Each number is 500 + 40 x the weight over its row's rms, rounded and kept within 0 to 999. Layers, rows and columns count from 0. Numbers have three digits each. The size before them is the row's rms in percent of the matrix's.

# layer 13 attention query, 96x64, rms 0.191, rows 0-21, columns 0-63
110:529491513513478460460543481520454550490533529473525526489490544525498527459470419556499482451517540466447501600617491399556493463485477487525456470502456482475507461521535603513461510502513517
119:556511514445457530491550509496495545513498546442523455485468540495492544570534508529531535483531516466465456512517456584504564542444516565425529498501498500572516448567534524508475408577467480
111:579435462475479478549576493481551546461441476507542507460529535444485499509496439466515553474527519521490460522499480473474428526583484484504511489523527431550519561496573441509577501434461484
101:479476532550517507447533490535530510536516530492453508415491535525531455486603530501489458548560494466531517413483453496449544566493492454467469509548460471485501581504516433531434561503439506
118:465536530453428498527559518509533401541417528525483526582504506521535452519455501476497456494457458548549554460512497510579480572536447521442459430488477529496527477512513521498437532482530511
099:481507509457500491413541433486445503505496579517522493509462499470537475536502481419536521539476531443443537487446550495492508485627518511457503534498428520475455529539475515411434524494501480
106:519491524498430584492485475565559444407537518499531434448497490475501467503498471487535436530383457585512532519532538500465537493458443517535514539484478487480471481512550497446486493506468441
116:440486437507470529462498536496531465480463461482436439451517472497520478519551468534472547491467455552568554523489501456523535548584470529497541480517496453516415504450438535496436526541469591
107:471409539506488454540535555464449462429455563498498489507480454511464526520551474442436494484523515452530546530535528493460463455537492533535482555422575556503497501532434467546465555482473534
104:501552518504523471478446519476437508567470548503501515456528516577483502544489461410529454469420473553467483526479502561496489471472398477433539550488565424511507538510452524532453491539509493
101:500499548527624495460458464508497523476523470440466495433521433487488472477516445470471540450536462464573514517515502415508550557509554529489472467465500482453489481568516518571462442502532549
114:558461509502509583492561472492460477470393464540525482417480561418544462468480527530575472452530454473557523482486429483492519498473451513509519545472491518549536524475452518494514506437466470
096:458522526593493538540551496543485503490480547510434540534513467540455512565542517571431527476539538527526490519539535545534470467535548488445461437453493434485531577464568467518470536543503480
105:509441429543520483463520446436522528495506452523477467579486465570571509571484461513564462445474467494540518468511535467502563610545483521482534513452534539532497465555487451498498449477511490
102:540566511439532477513515550539470532523425466475410464420415464556486432504492526530542451480532418533549475480495517528527531538494524483478466523504467493455493453496442442496515559533510463
108:578506495509487551503483457491507467554487487578579409474492488494482576498421515537520497509483515444474531402487509472579507496540505546476544527564515557493477480530519540587501544512480493
105:478529464445490554507504538444554583538523453475406516591585431521520504539420555498504546463572559452527504518425473493489475540483511477498512507512542477497516525523527512533478475495518473
107:527519515502551436501531541554536544499517475548451472471549503495567481473493505412509493515478555488520470460512562492534526474589462413485467465563459552544574419511531550513492488516446503
085:539484509540537518480542483426533444501453482514469485529544526566535530523440520539503520518448491559420490454464458542428532448535539509508502529474477497431573500561476560522505443468584469
113:419454558452482582556472501528494457533484494469461505538461450546501462474508472461452500492424506564448483515562449520489483448560500492435538588526517556505518526514485549568484522539476478
105:546405548511565504415533515532448482495546516548461465513446482549505526438478541514455584498488527492555449505516511505460515548475436537457495487530508464551496473425496432472513424510519483
100:547447490543467486469510450506528475456509415565524511485470482543426488602517599454460535534495430483517465513509499456461467459506470483437393481468478505512465445491475512487515472515514468
# layer 13 attention key, 96x64, rms 0.195, rows 0-20, columns 0-63
110:490537560567506466538509457470500493394465552544543523502490474474511488469482466495489495476565500441450523549577491433496468496604473494507430505506486427473478539560528555482487485564529505
114:502551492531453508460588515509560493424483568430475487527497508530462516502507447482552570462507496459499498473537416556478564481482482498483524571455429452467499458582528449472459481500521498
105:520457469438505527595549488489505587486491491463564463451540498453517423441512489489539569498562457484418465516503506502532541502577444492499503523465529462501548581494481506491532475438478487
095:483492587540548459527512468569558489576544461500445503428518449580543456522478520516479503533539484496518495476506443572500526521482500454562515443511424512495482525485518434460502523549422511
118:519613520406517525597544501586582457508491562492532557498494516477560508531485469508539468507481472561556510466548505525472462529480499515500508474522466536468531512479482576493509529496513429
103:523505593486513504388527461525444473538506514435479561551512520477553529520493556439458420522536484496492459462468513547516523495574540506457530480516494482514528510513435537464502422520454440
099:555522509466490528451475460566571532516553552552555520439503444446490487466486496478549434489479490594441540508444510486537479454520509523536520497499450496511535480496565479399455543531536534
114:430503513453451491482535519478478448494464464459479575439436521511441491577525537484549531429521490576589574545499520476513538573541499503547518489490486455561493494503480520491442552499466515
107:437491544440526478504452525568484506465452440456498473512491492453571546579550477499417522493550547440461469523527518491549447469468474563537438498440508533480549512490463488491496488436459553
099:478528562517502454476481494416546470525555534503547525451518568508562524560472482433515505491399549505436456570507496580483521484484484532501527559454477500506420547508467493531455541522509510
094:473471558495567554484500535525482541491548471501509510497447453580513552517543480503471481448496455456533548507497497446506528597565535479556415497471456510498426527503571483446486459430474491
118:559494527516493524511574481525500480469419551548486535442515501456473451463493551528506473505489535500576574490486483531469538438502427532480505488457446576568439558521495454502544543428469502
095:477537480548495545521486521472481529483525491530456511484467530451486474586542480525482520546528487454483453513540509490520469515490530450425441446490427413469549547411502525515434566500483404
096:531537471501492534489453405509509523477545499461495509497482437492462504556461441518560489515486507490531529480487528460521645504487527556496539552509490546587462468593496478514499462426491498
106:510537492547541453482549553494551476489486466485511561497445579583484456514438513541547491532509472537570519490540493554550495489411530572482480526506462575517479500447533440454534492471548527
111:516487513505523495508520436530435468524447517548586480478471505518420573479418486474473508455489524479532558421461552511522549437515522507449552577537497530431508531499487520521446522469486438
103:485487473504461541517540490468527488443578492440443459574511489515508547526416509504522515467535549479486491561517544494413476549472515481521565554518513508485540547423514527559473469423453441
107:498515502542539460453610553520509512469486428475528496427452498482505482433481495418540476520413550446516514470533545439468542513527481441466467513570478558508512453527488558526500473522476519
091:616461508486510583477493455479549470520461491521496522525507494546541530488431516532458524513457564552485466507498558520506579461492481456561444494476455473512491478526534614502544494480568499
110:416490540455477527496498485541533448480523463497472504532433487518494489434553515508467482475427501553436452500593507524542509429502548512418526491462574590506529520486511559521484556539511490
100:538510515456571524462507495563458576454502506544490479460483439552515419475549508505439602475476525449497450507499458467482473559454477499473497521532522475555457467491465447492411467532503550